From a checkpoint of a small transformer trained on Wikipedia.
Architecture: no biases in attention or MLP, untied embeddings.
Each number is 200 + 40 x the weight over its row's rms, rounded and kept within 0 to 999. Layers, rows and columns count from 0. The size before them is the row's rms in percent of the matrix's.

# k: layer 17 attention key, 256x256, rms 0.0864, rows 243-255, columns 64-127
# q: layer 17 attention query, 256x256, rms 0.0832, rows 244-255, columns 64-127
# v: layer 17 attention value, 256x256, rms 0.17, rows 192-231, columns 64-127
# o: layer 17 attention output (transposed), 256x256, rms 0.161, rows 192-231, columns 64-127
k243,092,222,245,188,141,226,206,230,181,168,165,291,226,224,236,173,173,189,115,212,141,224,156,236,228,132,228,187,112,103,166,187,250,231,187,204,240,187,180,222,181,259,203,227,145,195,204,200,174,192,187,149,184,243,175,213,136,180,213,172,193,181,219,160,168
q244,098,98,178,140,220,254,190,214,130,171,154,203,192,131,213,241,197,171,208,151,201,215,183,178,201,186,220,233,201,227,177,170,215,217,142,195,244,192,193,174,160,163,258,169,211,176,233,190,193,218,236,203,120,232,165,179,181,132,235,128,182,152,166,302,221
k244,099,228,139,171,247,172,184,167,313,226,169,147,251,144,214,211,178,186,262,229,155,240,179,178,239,171,248,205,215,138,230,258,169,180,175,175,183,218,209,252,172,199,208,184,188,217,178,208,241,125,175,222,240,148,251,205,179,165,132,130,188,259,225,144,164
q245,088,140,228,165,256,143,176,174,233,194,161,214,137,156,205,176,198,165,207,155,199,229,202,268,191,238,214,120,191,214,176,269,215,217,196,178,207,208,210,190,191,157,286,161,214,192,209,111,176,185,170,154,215,147,219,229,154,183,239,169,260,215,200,254,302
k245,096,289,155,228,171,203,208,206,172,195,200,203,254,137,148,201,228,175,185,170,124,223,251,245,185,184,147,227,162,222,256,223,178,165,195,151,211,190,135,183,252,231,201,259,176,263,195,156,191,184,199,206,191,255,211,174,177,163,196,218,197,209,121,228,158
q246,095,76,198,243,234,197,134,136,212,228,190,241,210,146,284,222,219,226,176,202,203,227,176,181,215,229,196,205,221,195,212,153,106,140,217,171,215,214,163,147,304,219,150,152,199,185,165,208,299,210,143,176,186,159,199,262,173,196,157,159,211,263,182,200,292
k246,089,210,191,200,187,187,201,164,180,191,181,103,154,232,211,236,139,243,154,185,185,161,225,233,245,255,168,230,193,178,242,189,150,208,183,146,112,197,219,189,98,143,160,181,210,224,184,216,258,223,278,206,239,200,136,217,233,167,179,201,196,115,132,242,173
q247,094,253,188,222,183,147,206,203,223,139,162,184,186,220,230,200,147,158,203,173,251,224,229,165,202,184,227,175,277,163,174,188,261,198,227,216,222,273,158,211,217,215,199,213,190,205,202,234,142,158,250,186,206,169,164,148,202,240,250,191,153,139,255,216,208
k247,094,196,216,174,211,208,186,203,95,194,241,230,197,131,214,260,222,239,218,190,260,188,248,180,225,230,137,187,245,223,280,178,133,240,222,235,240,250,214,208,98,192,256,278,180,173,231,219,263,266,136,280,151,217,211,239,245,241,279,199,258,236,193,120,199
q248,096,155,151,170,202,218,223,207,147,142,192,194,164,178,191,224,222,149,230,296,177,232,219,186,199,129,219,190,154,302,202,265,191,104,226,245,223,170,249,119,163,171,183,292,209,242,145,197,189,239,111,185,128,212,154,133,210,182,208,228,226,191,191,201,170
k248,093,154,189,173,238,206,173,225,204,185,258,231,153,178,224,210,197,161,204,184,125,199,234,189,147,211,200,214,291,146,198,232,185,190,151,162,246,224,184,186,176,288,102,268,193,246,222,178,244,171,180,269,188,248,260,188,191,209,221,230,157,295,167,207,148
q249,102,165,202,201,302,198,179,206,186,195,136,197,130,199,238,194,235,185,219,160,187,180,153,176,222,148,212,154,151,226,228,236,177,242,144,247,194,213,191,199,299,190,285,139,173,257,249,246,201,196,221,221,103,224,197,231,249,127,284,209,244,224,173,226,148
k249,099,192,167,217,195,216,196,183,198,231,187,195,201,269,153,171,299,244,226,189,185,238,197,271,198,188,185,143,222,198,253,123,244,233,230,150,142,207,116,171,268,187,188,227,244,142,216,220,192,219,223,180,212,231,223,208,205,178,196,222,193,106,168,215,191
q250,097,173,158,202,241,160,173,232,182,174,304,219,214,203,245,255,190,236,220,166,169,215,188,263,208,195,197,276,234,177,174,194,147,203,197,168,243,219,167,170,211,210,238,133,201,224,187,194,236,172,137,147,260,197,188,221,237,192,252,224,153,147,244,195,183
k250,105,286,194,138,147,226,168,211,224,153,288,179,186,228,145,246,221,170,186,194,293,141,203,183,263,190,235,195,220,190,207,210,196,200,231,202,186,164,168,186,105,219,167,199,208,228,267,299,109,177,289,313,192,143,169,143,208,225,203,219,240,180,107,219,213
q251,106,197,185,269,226,225,180,137,238,256,166,143,156,223,244,149,229,195,194,137,261,209,195,233,117,183,226,165,229,215,214,205,239,235,166,195,198,194,237,170,176,167,159,145,192,169,262,167,189,206,141,140,168,201,221,184,214,182,189,154,188,149,179,217,131
k251,102,158,244,179,122,267,220,173,155,233,186,246,164,189,149,173,192,248,216,183,223,208,269,191,168,207,188,204,186,213,237,238,168,170,239,179,214,194,202,172,171,235,228,247,158,185,171,231,139,153,196,213,173,120,189,152,179,205,233,180,218,248,211,223,248
q252,095,238,188,251,111,196,228,164,199,262,251,237,263,176,145,135,195,138,193,179,192,218,154,206,220,225,139,308,196,150,242,166,243,169,101,169,143,177,145,174,164,235,226,189,114,167,255,198,168,186,222,225,269,201,229,214,169,222,221,201,210,114,181,164,222
k252,097,174,205,224,236,181,204,162,191,191,157,273,233,160,255,100,226,181,195,149,225,247,181,198,173,179,97,151,220,160,249,166,134,166,167,177,142,188,199,184,177,206,270,187,267,221,225,214,215,165,114,176,224,174,214,241,195,161,128,219,250,152,250,213,172
q253,095,120,119,245,206,210,228,149,269,209,216,231,275,153,202,219,254,147,220,240,148,232,208,167,212,250,161,196,221,182,144,217,229,199,171,150,204,241,227,178,221,159,197,254,194,221,191,207,156,181,232,152,202,243,169,225,208,266,209,187,221,142,126,181,199
k253,091,230,77,118,231,209,223,241,174,138,196,191,154,215,289,257,185,226,191,146,171,229,214,192,254,224,185,200,210,171,274,156,226,186,204,222,186,146,108,192,255,221,158,206,206,151,261,193,146,111,176,232,228,116,161,150,231,140,207,197,215,181,231,243,130
q254,095,232,287,267,189,149,230,127,262,217,289,193,218,235,209,178,220,181,212,142,259,224,149,243,184,223,180,220,205,153,244,226,200,212,125,241,164,165,140,181,169,88,235,138,229,149,77,201,188,189,178,213,191,172,150,258,247,155,189,227,185,138,120,181,208
k254,100,157,183,199,250,262,232,225,191,233,244,194,115,194,264,195,210,291,253,195,142,175,277,223,209,190,178,187,168,219,170,216,164,213,197,185,261,230,159,207,177,185,192,161,248,189,274,189,122,219,302,197,183,206,141,112,186,180,233,200,168,124,219,209,165
q255,095,218,157,143,213,271,219,221,239,267,230,154,207,167,192,203,200,212,213,198,239,163,194,209,254,189,237,290,166,255,241,198,226,197,198,217,221,214,151,154,293,149,212,213,267,263,300,194,184,267,179,151,188,218,198,247,195,189,255,166,205,243,215,235,205
k255,094,224,255,167,228,136,150,182,203,204,251,245,273,252,236,237,99,237,204,159,162,269,241,197,169,221,190,168,228,218,192,211,208,166,115,135,263,222,184,166,167,218,187,297,228,145,206,191,212,214,190,187,139,221,194,287,213,142,246,253,231,174,219,277,242
v192,104,219,177,238,225,197,209,213,184,202,179,203,158,200,199,186,157,221,250,153,194,243,143,200,179,277,227,199,206,262,226,192,225,235,251,125,208,117,279,229,208,229,202,176,218,124,165,242,206,253,142,162,208,225,201,209,242,164,188,136,157,193,148,191,241
o192,087,148,162,273,210,201,206,302,236,242,188,172,208,253,151,171,202,184,166,169,177,206,233,199,221,133,192,181,186,192,200,167,247,186,219,190,194,156,247,198,226,259,236,111,254,212,201,214,268,211,207,172,134,219,216,203,198,240,238,259,162,232,173,240,176
v193,084,165,183,135,189,171,252,138,259,255,211,199,218,225,217,156,221,205,201,177,203,190,241,154,236,181,254,133,229,214,215,153,196,133,164,194,160,229,206,231,218,306,143,258,202,259,170,120,230,136,269,185,152,147,264,197,229,240,232,232,198,264,265,197,160
o193,079,157,194,178,180,172,206,202,180,178,222,227,230,241,171,200,268,219,180,175,285,204,207,196,220,231,164,103,273,213,252,171,237,184,204,219,165,193,183,213,157,192,219,179,88,239,211,205,142,190,190,174,141,196,251,146,216,195,188,179,262,237,256,245,198
v194,096,154,118,199,139,173,205,221,204,274,142,143,204,194,315,195,207,149,119,174,179,222,169,203,239,212,233,184,210,198,107,197,205,213,253,219,275,178,242,195,176,248,191,228,107,185,210,193,192,204,206,182,180,263,206,222,235,217,241,219,163,162,125,227,234
o194,090,189,247,180,258,205,234,185,224,276,270,193,186,166,223,149,141,181,165,165,216,252,199,181,159,221,182,121,216,217,209,161,204,210,268,147,217,253,241,178,218,209,315,203,121,263,209,209,153,220,164,230,185,128,133,215,199,208,182,236,228,118,179,213,183
v195,093,247,254,207,157,156,192,153,195,214,202,195,257,185,220,198,245,130,149,202,240,196,257,149,194,172,142,202,209,243,157,237,151,142,221,202,166,253,175,214,244,228,232,210,222,176,210,200,253,176,115,193,227,218,134,249,122,220,192,240,225,235,158,259,309
o195,082,159,216,248,140,189,154,220,187,163,241,220,232,163,251,155,201,192,119,223,238,167,250,177,295,212,276,236,207,222,197,205,218,195,165,161,193,154,143,205,194,210,246,195,183,210,192,226,207,234,217,168,195,209,191,144,123,130,198,191,207,177,217,128,230
v196,094,232,233,195,216,249,241,142,126,233,207,174,172,196,191,105,146,152,175,255,188,130,179,228,162,297,220,225,214,214,204,202,220,278,263,233,217,148,172,174,203,205,265,216,167,194,219,165,164,142,201,244,283,243,270,254,164,175,142,146,226,226,245,206,212
o196,082,171,223,189,289,232,223,266,152,180,221,189,190,228,210,192,176,219,196,184,180,138,241,250,134,205,198,171,219,249,168,252,174,219,285,225,197,100,216,242,185,176,219,161,301,210,228,225,227,217,201,205,273,128,274,200,188,256,177,149,194,220,234,271,176
v197,092,184,154,181,229,215,252,215,169,211,191,213,132,180,195,239,221,219,245,190,275,196,237,216,152,202,251,174,184,228,250,148,146,170,96,238,245,165,192,166,171,190,218,181,115,195,212,170,193,201,240,244,175,293,181,245,207,277,216,213,205,189,219,241,184
o197,086,164,220,185,232,206,162,170,203,259,209,216,256,159,212,250,243,180,188,150,173,261,229,185,161,154,244,194,230,157,271,211,194,151,151,199,179,142,308,153,175,150,80,169,181,229,215,198,198,258,193,203,163,235,239,209,204,205,281,192,157,108,186,234,210
v198,100,133,161,183,150,275,140,200,177,257,195,203,122,221,209,236,197,326,304,183,186,177,225,222,224,186,173,226,212,212,170,179,171,184,252,268,202,195,195,290,224,229,195,194,113,240,176,198,225,283,164,196,195,227,186,129,210,194,269,147,233,123,198,163,181
o198,088,229,183,205,174,212,157,217,179,261,169,229,203,211,173,238,219,250,248,201,132,198,205,204,217,194,122,213,246,246,262,156,185,159,211,215,200,232,243,229,133,167,128,231,185,228,77,248,154,171,88,148,192,218,131,200,312,146,223,234,259,248,228,222,170
v199,101,176,165,159,170,161,235,191,283,202,186,282,226,211,138,148,171,123,260,216,232,182,168,235,237,224,174,220,177,127,167,235,158,94,160,227,135,207,143,218,255,206,200,266,176,211,210,168,196,219,282,176,200,251,253,126,230,228,216,263,197,167,248,209,202
o199,087,122,144,141,269,242,183,186,219,189,187,261,257,179,205,186,116,128,232,210,213,210,202,202,221,308,153,177,234,228,202,216,209,187,155,201,169,137,189,181,165,203,252,254,265,271,151,225,179,286,179,166,195,225,273,167,210,172,253,272,241,162,203,188,209
v200,103,220,216,275,131,205,244,187,221,275,179,175,183,133,180,240,219,217,167,298,214,251,206,228,254,186,139,186,141,176,208,174,189,218,181,175,219,270,245,254,225,173,207,177,132,251,170,140,102,193,213,252,157,234,245,209,156,207,235,269,222,196,220,186,202
o200,088,195,236,233,239,142,134,204,264,203,202,198,159,153,259,160,235,217,212,152,102,215,145,214,160,199,234,247,152,196,204,208,222,230,203,137,184,244,273,261,253,201,219,199,177,185,253,177,180,164,211,303,167,217,235,137,134,132,175,246,215,240,206,145,210
v201,104,229,208,296,152,229,166,152,217,220,222,259,232,165,191,230,230,227,109,229,186,177,249,191,187,181,206,264,254,200,239,193,242,224,175,186,176,221,176,192,241,221,254,181,184,185,214,159,171,215,200,289,231,201,224,153,231,209,159,211,200,164,169,224,168
o201,094,194,217,181,169,111,267,186,279,185,241,248,192,220,210,257,241,246,190,280,179,200,195,205,200,247,199,220,141,194,156,226,242,236,179,204,213,240,147,269,288,203,185,168,221,191,201,204,187,207,220,178,186,150,207,225,204,224,213,216,250,223,164,167,112
v202,101,247,194,195,145,198,219,140,210,140,222,191,247,170,222,200,228,157,147,166,202,241,227,257,203,168,154,232,187,235,162,231,158,185,214,226,224,158,245,261,308,212,199,234,234,213,192,197,218,205,204,245,139,220,214,187,232,182,184,237,96,157,158,227,195
o202,090,195,182,118,221,150,209,185,273,194,156,205,182,200,188,191,206,194,183,182,259,199,233,245,210,265,240,256,273,200,225,252,193,205,144,192,231,203,195,200,170,246,223,157,230,227,203,148,183,190,201,234,199,259,183,175,273,196,242,210,201,199,210,288,179
v203,093,199,163,250,224,203,86,221,225,171,223,82,180,177,226,213,199,215,205,225,176,181,138,207,204,213,139,199,230,270,190,230,182,228,139,249,176,202,173,241,250,223,272,155,236,184,264,156,251,188,215,253,188,222,226,119,227,184,195,228,204,144,197,150,290
o203,085,217,263,191,264,252,192,209,215,163,194,267,152,229,151,217,237,220,165,164,222,217,161,195,155,254,214,182,185,294,240,231,220,249,168,162,134,297,159,240,237,223,198,105,235,91,225,203,165,148,184,258,202,282,204,205,221,154,167,164,185,169,225,174,183
v204,105,252,180,196,119,129,232,127,198,169,175,209,221,153,178,212,197,200,245,185,289,190,194,172,187,254,192,209,190,206,177,175,204,248,210,123,212,199,232,211,209,192,188,207,294,172,197,241,148,244,140,177,206,178,222,233,211,116,134,261,155,236,197,202,203
o204,087,192,165,227,172,172,233,134,220,168,193,212,175,240,271,229,162,201,211,179,145,114,236,177,198,198,136,219,181,237,212,199,180,190,205,173,256,115,135,239,170,217,187,231,258,183,237,198,281,285,253,210,164,228,239,220,246,223,184,208,189,209,153,188,242
v205,102,290,249,119,137,121,193,211,243,213,228,253,221,170,113,211,205,193,189,256,172,164,176,204,147,308,195,284,224,180,205,214,202,237,196,122,190,269,291,229,127,202,186,195,238,243,195,241,209,170,194,265,196,192,227,213,293,284,158,184,176,245,195,186,233
o205,089,336,205,218,218,173,222,166,191,202,125,205,198,186,186,197,224,217,197,276,161,179,146,154,138,220,221,214,212,192,157,225,109,206,228,133,198,185,212,227,131,218,189,196,179,249,219,168,241,172,209,227,165,169,214,124,215,201,141,160,177,205,204,219,200
v206,093,217,190,239,196,214,191,293,253,184,129,162,186,305,246,240,186,186,167,212,249,259,174,164,236,226,130,210,235,164,165,246,153,172,171,139,206,221,245,198,154,227,193,194,183,151,165,160,149,188,163,207,261,164,226,199,192,160,244,233,235,217,235,196,158
o206,084,206,265,222,192,213,221,193,201,217,174,170,197,222,267,218,194,160,228,215,185,270,167,161,144,259,207,154,289,193,176,238,227,175,160,141,188,225,181,241,141,238,174,258,237,234,84,203,202,219,235,225,283,119,165,193,185,202,130,280,201,181,254,235,160
v207,100,165,212,236,162,193,175,219,183,168,241,191,241,252,231,143,196,153,219,189,197,151,230,188,233,227,224,234,207,252,131,198,199,142,182,191,190,157,200,186,192,124,192,265,178,204,219,176,255,144,160,246,241,167,215,198,171,181,197,192,160,244,179,231,187
o207,087,95,146,180,249,184,205,270,175,190,185,194,193,168,216,170,152,181,152,163,181,174,187,202,174,216,270,228,120,117,146,213,211,209,242,239,171,233,129,213,227,203,281,199,178,211,178,232,193,196,164,160,103,208,241,190,215,180,172,208,86,189,154,153,175
v208,090,216,149,215,185,247,205,250,272,166,233,171,152,156,271,218,191,194,231,164,167,185,203,194,276,197,172,243,195,246,229,171,249,238,225,269,219,217,73,246,279,172,190,212,218,245,175,165,230,198,228,220,192,174,235,182,167,258,199,250,239,183,205,213,226
o208,085,191,219,184,171,253,176,150,274,181,237,250,145,263,162,253,217,174,222,214,107,164,165,155,200,165,231,151,248,176,209,210,170,197,166,148,178,261,172,196,268,204,191,160,193,269,165,210,202,235,220,226,264,188,218,255,201,193,186,202,286,139,202,232,218
v209,092,160,199,244,188,226,145,237,170,207,151,239,216,196,195,185,187,195,211,93,177,235,211,241,245,177,171,167,171,202,161,253,147,294,317,210,219,174,232,235,224,245,230,146,215,253,255,178,258,223,186,197,147,207,229,283,163,196,180,128,192,214,132,183,293
o209,082,192,231,240,207,180,193,252,228,201,90,167,225,246,168,188,234,325,135,213,232,162,240,227,234,218,258,161,151,248,233,235,133,255,285,150,263,245,246,195,238,244,229,231,250,219,186,154,188,229,215,144,227,218,185,205,196,164,195,221,164,184,254,206,238
v210,093,215,183,260,248,137,249,156,145,214,184,224,203,171,163,134,213,166,242,215,205,168,161,263,196,200,170,211,186,209,134,182,222,287,257,210,186,172,304,205,250,178,138,228,235,218,167,209,212,183,182,193,208,261,133,157,183,174,205,244,210,265,230,229,217
o210,085,118,265,251,112,153,204,273,258,281,284,150,187,145,198,201,209,213,192,142,206,265,239,223,158,238,176,210,125,237,209,153,170,234,239,224,245,182,221,213,187,271,156,229,247,202,232,274,229,213,245,220,161,282,227,145,258,162,189,190,169,194,191,191,205
v211,101,160,258,298,176,150,211,197,211,212,195,217,194,123,153,221,154,219,131,273,166,172,193,212,217,212,264,190,155,262,155,215,183,141,185,175,120,276,249,225,194,178,233,249,217,219,216,208,179,164,264,126,158,242,184,221,187,220,245,242,191,202,161,177,226
o211,086,188,148,236,194,151,196,184,224,196,182,260,204,190,170,225,158,213,251,205,206,243,193,220,141,206,245,235,165,178,176,226,211,180,169,175,237,261,233,220,240,119,204,271,149,209,149,169,170,176,158,252,187,131,185,148,207,149,191,193,183,129,177,190,149
v212,087,158,77,177,214,208,217,229,250,183,237,150,216,180,241,205,226,179,176,204,173,220,168,171,150,209,159,306,247,225,215,135,261,250,181,191,192,197,183,163,204,225,185,218,201,216,201,267,230,218,155,189,202,231,139,157,289,178,202,190,257,208,246,173,104
o212,081,236,216,222,179,245,209,166,217,205,267,187,228,95,197,218,238,208,191,194,202,204,216,133,154,254,163,279,210,204,93,139,164,230,289,185,217,169,88,237,243,213,158,139,199,220,239,221,174,209,153,143,263,240,194,236,240,174,255,172,213,151,188,132,193
v213,089,180,164,209,188,159,201,185,217,114,250,236,292,196,223,172,200,151,225,158,231,232,166,197,219,249,115,186,215,262,157,175,189,166,230,137,118,164,146,228,269,142,268,207,219,213,166,203,172,144,199,231,226,178,225,234,169,175,258,198,118,266,190,139,187
o213,084,215,269,204,198,131,227,190,177,107,224,157,237,179,190,198,154,210,241,205,194,187,258,239,180,234,163,212,176,210,246,163,207,262,192,176,187,211,201,274,203,204,216,228,174,208,169,210,144,191,195,198,186,216,199,160,166,191,242,266,216,198,221,189,238
v214,095,243,168,206,182,193,101,142,250,186,152,210,178,177,207,266,217,192,203,164,151,169,203,155,215,226,261,313,190,198,186,202,217,257,212,222,199,182,188,147,207,165,237,218,114,230,216,167,170,160,222,182,178,224,180,177,230,234,199,179,191,177,179,241,210
o214,089,251,159,188,220,89,203,217,203,218,204,206,108,148,198,204,220,222,178,121,230,230,180,208,161,244,212,247,200,142,199,239,218,222,195,216,226,238,236,249,215,218,211,172,151,203,275,177,198,164,177,181,237,169,196,228,188,220,129,251,215,195,156,264,215
v215,098,189,138,312,248,279,258,265,221,183,212,137,151,167,223,222,244,193,187,163,177,216,176,225,212,264,143,254,205,153,239,149,235,305,190,231,222,151,229,240,221,174,208,146,151,200,179,152,273,209,214,139,240,195,127,235,173,168,172,198,172,218,174,125,198
o215,086,203,187,283,170,326,174,299,284,189,191,158,157,202,244,249,227,198,158,176,179,202,175,204,220,123,236,182,249,239,170,237,203,174,192,235,177,207,239,246,191,164,189,155,198,199,192,251,284,227,217,290,237,174,243,247,254,151,123,231,140,175,227,206,286
v216,108,230,188,162,219,133,167,176,191,200,213,172,211,191,162,207,293,125,148,170,224,142,206,195,179,201,168,153,174,248,173,261,180,199,177,232,101,196,240,206,169,244,221,157,155,191,278,164,272,215,243,172,196,213,234,158,237,184,225,170,219,164,225,126,261
o216,093,217,241,204,192,166,217,176,232,233,267,205,219,285,225,174,252,231,193,258,227,126,224,158,263,195,166,299,329,193,261,176,232,203,186,253,142,230,248,218,275,189,222,157,227,158,206,206,242,221,207,166,189,220,218,165,207,187,195,224,177,175,230,197,199
v217,100,207,242,264,231,213,256,246,220,201,163,146,188,222,169,201,173,152,221,194,207,170,228,172,150,196,193,207,159,183,190,236,227,200,222,220,140,248,135,231,246,143,110,158,195,169,144,180,215,201,250,151,163,248,271,147,168,205,145,189,241,196,156,177,197
o217,089,218,200,223,205,229,214,192,182,184,146,194,200,156,168,141,165,202,168,221,244,195,199,242,177,252,296,183,83,238,185,259,244,161,155,211,183,118,141,243,183,114,189,179,152,163,166,189,184,216,206,213,210,286,225,244,169,216,213,227,271,194,236,192,114
v218,084,205,285,281,166,213,251,182,158,200,193,245,180,211,233,232,235,169,241,155,157,168,268,130,188,202,148,194,210,235,310,147,223,165,191,144,215,121,167,184,236,216,199,176,174,254,299,226,107,198,223,183,220,273,189,178,172,187,164,228,132,193,201,190,243
o218,081,176,168,193,231,192,240,214,202,155,161,278,130,170,222,262,269,225,263,276,178,169,147,228,224,129,125,227,118,248,280,188,221,146,168,229,121,194,221,197,165,171,292,216,211,148,195,219,96,185,208,248,202,220,254,210,158,258,131,181,117,164,163,211,210
v219,096,276,297,192,138,213,205,217,187,134,184,159,223,207,175,282,263,245,167,194,260,216,188,192,234,105,229,250,209,157,157,223,159,205,139,118,230,203,167,142,181,252,201,191,119,205,197,168,201,139,170,137,225,230,221,247,195,193,207,204,257,196,195,178,182
o219,088,131,213,174,170,185,185,216,155,206,159,205,275,134,265,142,259,199,261,211,170,183,162,210,224,83,193,248,148,164,225,159,190,231,148,140,148,227,211,168,160,194,196,181,188,230,212,204,165,150,144,222,214,248,187,264,158,195,148,198,248,217,202,195,184
v220,092,232,221,200,256,148,193,191,197,243,277,196,168,231,177,287,230,246,122,248,238,233,222,202,220,163,191,249,226,119,244,191,233,202,255,207,209,221,213,203,144,250,198,199,260,195,189,201,172,173,259,240,257,215,154,201,200,199,169,212,239,140,218,256,168
o220,088,267,159,183,214,156,220,218,167,207,192,270,166,174,153,229,248,179,187,256,218,249,166,175,216,184,116,216,151,234,257,190,168,148,252,216,150,304,208,207,178,238,172,224,244,152,193,186,246,233,252,165,271,166,223,277,154,246,217,208,198,193,250,174,195
v221,092,251,201,175,172,170,204,218,195,197,158,112,209,193,160,179,190,207,313,206,247,211,214,206,244,107,139,216,226,212,195,166,261,205,170,249,179,107,181,219,262,229,216,214,209,199,196,149,194,228,224,225,146,142,205,189,215,130,262,177,181,226,170,149,223
o221,082,202,231,170,227,148,190,191,173,170,227,156,216,185,182,163,179,156,279,176,183,198,218,197,221,256,209,243,215,201,179,174,177,224,170,186,185,192,225,182,248,183,213,148,204,135,242,213,223,229,156,224,149,191,161,203,199,179,273,239,181,253,207,157,195
v222,096,200,159,126,235,263,225,173,179,137,222,213,105,292,176,148,207,245,262,192,236,184,244,201,211,212,226,229,239,231,266,114,174,226,157,218,124,160,204,141,205,180,145,219,215,155,193,221,236,186,234,155,233,148,271,197,186,190,173,206,157,220,270,225,192
o222,085,111,181,221,209,205,282,223,218,205,279,165,294,277,166,176,237,192,203,197,209,283,189,213,200,213,203,197,258,150,177,219,218,164,161,200,230,179,144,234,189,217,195,178,259,251,253,239,251,183,131,179,238,235,180,176,259,279,233,175,184,233,180,165,234
v223,092,212,203,209,222,174,209,166,231,134,171,208,187,226,224,180,187,224,159,235,179,210,219,187,121,255,198,222,206,264,195,229,248,221,140,231,220,215,159,236,190,280,256,119,215,223,183,225,196,223,224,207,235,138,191,214,188,173,232,127,182,169,198,148,186
o223,083,232,176,233,149,162,208,212,176,216,180,191,257,233,217,201,188,210,156,260,212,223,225,270,102,215,203,186,192,240,159,111,235,218,136,215,221,259,236,238,186,219,202,133,227,268,147,169,178,257,243,272,203,191,197,270,149,167,188,126,224,121,231,153,180
v224,087,206,198,174,264,211,213,231,178,166,224,136,199,213,221,200,215,156,233,179,184,112,164,199,218,213,213,222,174,237,238,222,210,225,171,232,127,187,216,202,179,139,105,162,215,216,239,162,137,224,246,190,213,202,164,179,192,248,236,152,232,201,233,202,231
o224,085,272,186,174,264,268,145,257,168,231,268,232,180,148,206,222,160,151,224,225,287,250,223,176,162,177,140,194,159,224,214,234,193,234,187,289,233,190,213,209,202,170,240,195,220,214,196,169,220,280,160,152,215,235,219,219,205,174,108,152,212,132,272,243,202
v225,093,208,181,171,210,232,184,164,217,199,263,223,133,197,148,191,174,164,154,141,186,111,206,212,230,220,239,198,187,235,276,236,178,206,142,187,132,235,196,153,212,200,187,203,156,187,190,157,172,265,190,198,99,244,238,130,232,203,204,203,184,171,177,112,199
o225,083,236,244,185,162,238,198,191,195,160,197,250,181,187,213,183,151,164,231,133,251,173,232,117,174,143,159,228,238,185,235,266,150,219,135,215,192,128,175,158,187,133,239,173,183,189,131,158,158,203,214,192,141,207,242,191,221,192,239,222,187,222,221,202,234
v226,091,176,221,158,225,225,221,172,214,181,187,218,168,249,199,228,192,298,278,179,170,248,233,226,210,124,177,159,181,163,230,208,219,266,237,252,148,228,209,207,155,208,222,244,226,185,181,246,222,180,273,224,192,250,278,240,163,222,180,155,227,241,196,207,161
o226,081,150,243,161,221,179,183,215,218,170,181,238,213,246,218,225,196,194,207,195,219,182,84,280,193,169,179,124,185,200,190,213,207,160,216,201,210,174,227,196,140,113,288,214,271,217,248,183,167,187,229,242,165,227,225,286,232,168,164,192,280,239,166,116,213
v227,088,188,148,172,259,184,180,211,234,190,251,283,238,219,238,190,113,187,202,161,248,182,244,140,220,254,170,257,220,182,284,186,177,186,213,220,142,207,166,219,190,157,277,275,184,268,202,266,190,243,239,201,243,277,172,220,208,218,302,212,119,242,284,253,192
o227,083,204,95,190,250,223,161,241,227,136,241,190,184,246,229,232,227,205,150,154,167,193,171,114,278,315,148,227,208,161,176,267,208,213,149,220,177,98,198,226,203,168,202,238,157,286,180,214,218,234,171,199,239,204,196,155,213,111,285,141,167,222,189,290,210
v228,100,164,169,170,199,212,224,214,256,166,209,206,178,215,197,245,204,230,270,238,182,231,171,172,198,160,257,168,66,146,202,117,118,169,168,202,220,128,147,256,202,228,156,150,208,210,155,146,156,195,189,165,152,176,233,260,192,197,204,241,234,113,186,199,199
o228,087,242,227,174,146,290,251,171,131,194,159,209,222,216,224,130,146,236,209,188,202,203,212,226,222,195,273,218,109,153,200,168,168,127,176,192,219,191,192,215,204,262,188,154,238,211,210,200,219,164,210,127,191,133,176,189,153,161,209,246,289,121,186,230,209
v229,093,218,240,234,218,279,243,226,281,259,225,230,147,234,168,153,217,127,226,193,171,149,180,202,158,171,222,218,178,162,164,288,175,209,258,230,121,180,211,209,181,249,173,205,177,225,168,212,188,263,245,149,204,242,263,130,156,212,217,150,199,190,163,98,246
o229,085,153,192,179,198,179,173,248,154,168,164,213,168,186,211,202,250,206,207,127,174,210,279,216,180,239,202,155,206,237,144,224,200,170,191,213,150,177,230,139,186,182,217,214,185,244,157,209,137,201,229,242,178,179,126,149,231,208,178,227,210,224,250,159,136
v230,097,138,199,315,142,163,256,216,181,207,163,166,241,192,200,112,206,264,231,215,210,187,193,136,202,214,230,234,218,241,178,203,177,224,226,331,258,173,193,175,242,174,190,179,285,159,229,187,219,183,111,213,187,192,118,237,196,194,184,189,136,218,234,246,237
o230,086,162,158,209,206,226,209,232,240,163,140,218,172,157,165,186,164,272,221,204,235,212,240,184,195,238,191,217,219,188,236,151,204,227,274,231,161,247,212,248,314,216,257,220,138,247,197,230,195,253,195,164,207,212,185,197,278,214,193,199,131,190,199,121,267
v231,101,219,156,206,202,253,213,130,201,257,210,217,121,312,183,138,171,233,238,220,205,216,173,151,208,240,218,173,79,148,179,219,264,158,183,213,226,161,244,190,250,145,197,250,234,229,237,216,201,201,227,233,155,179,241,205,215,141,178,218,222,229,144,193,221
o231,089,186,125,230,182,225,230,162,166,212,251,178,174,246,145,164,172,266,255,209,166,167,160,259,210,264,225,121,144,261,215,183,187,277,184,250,258,147,204,158,170,232,209,152,236,283,78,157,190,239,159,198,179,246,220,194,161,160,168,263,193,228,152,193,182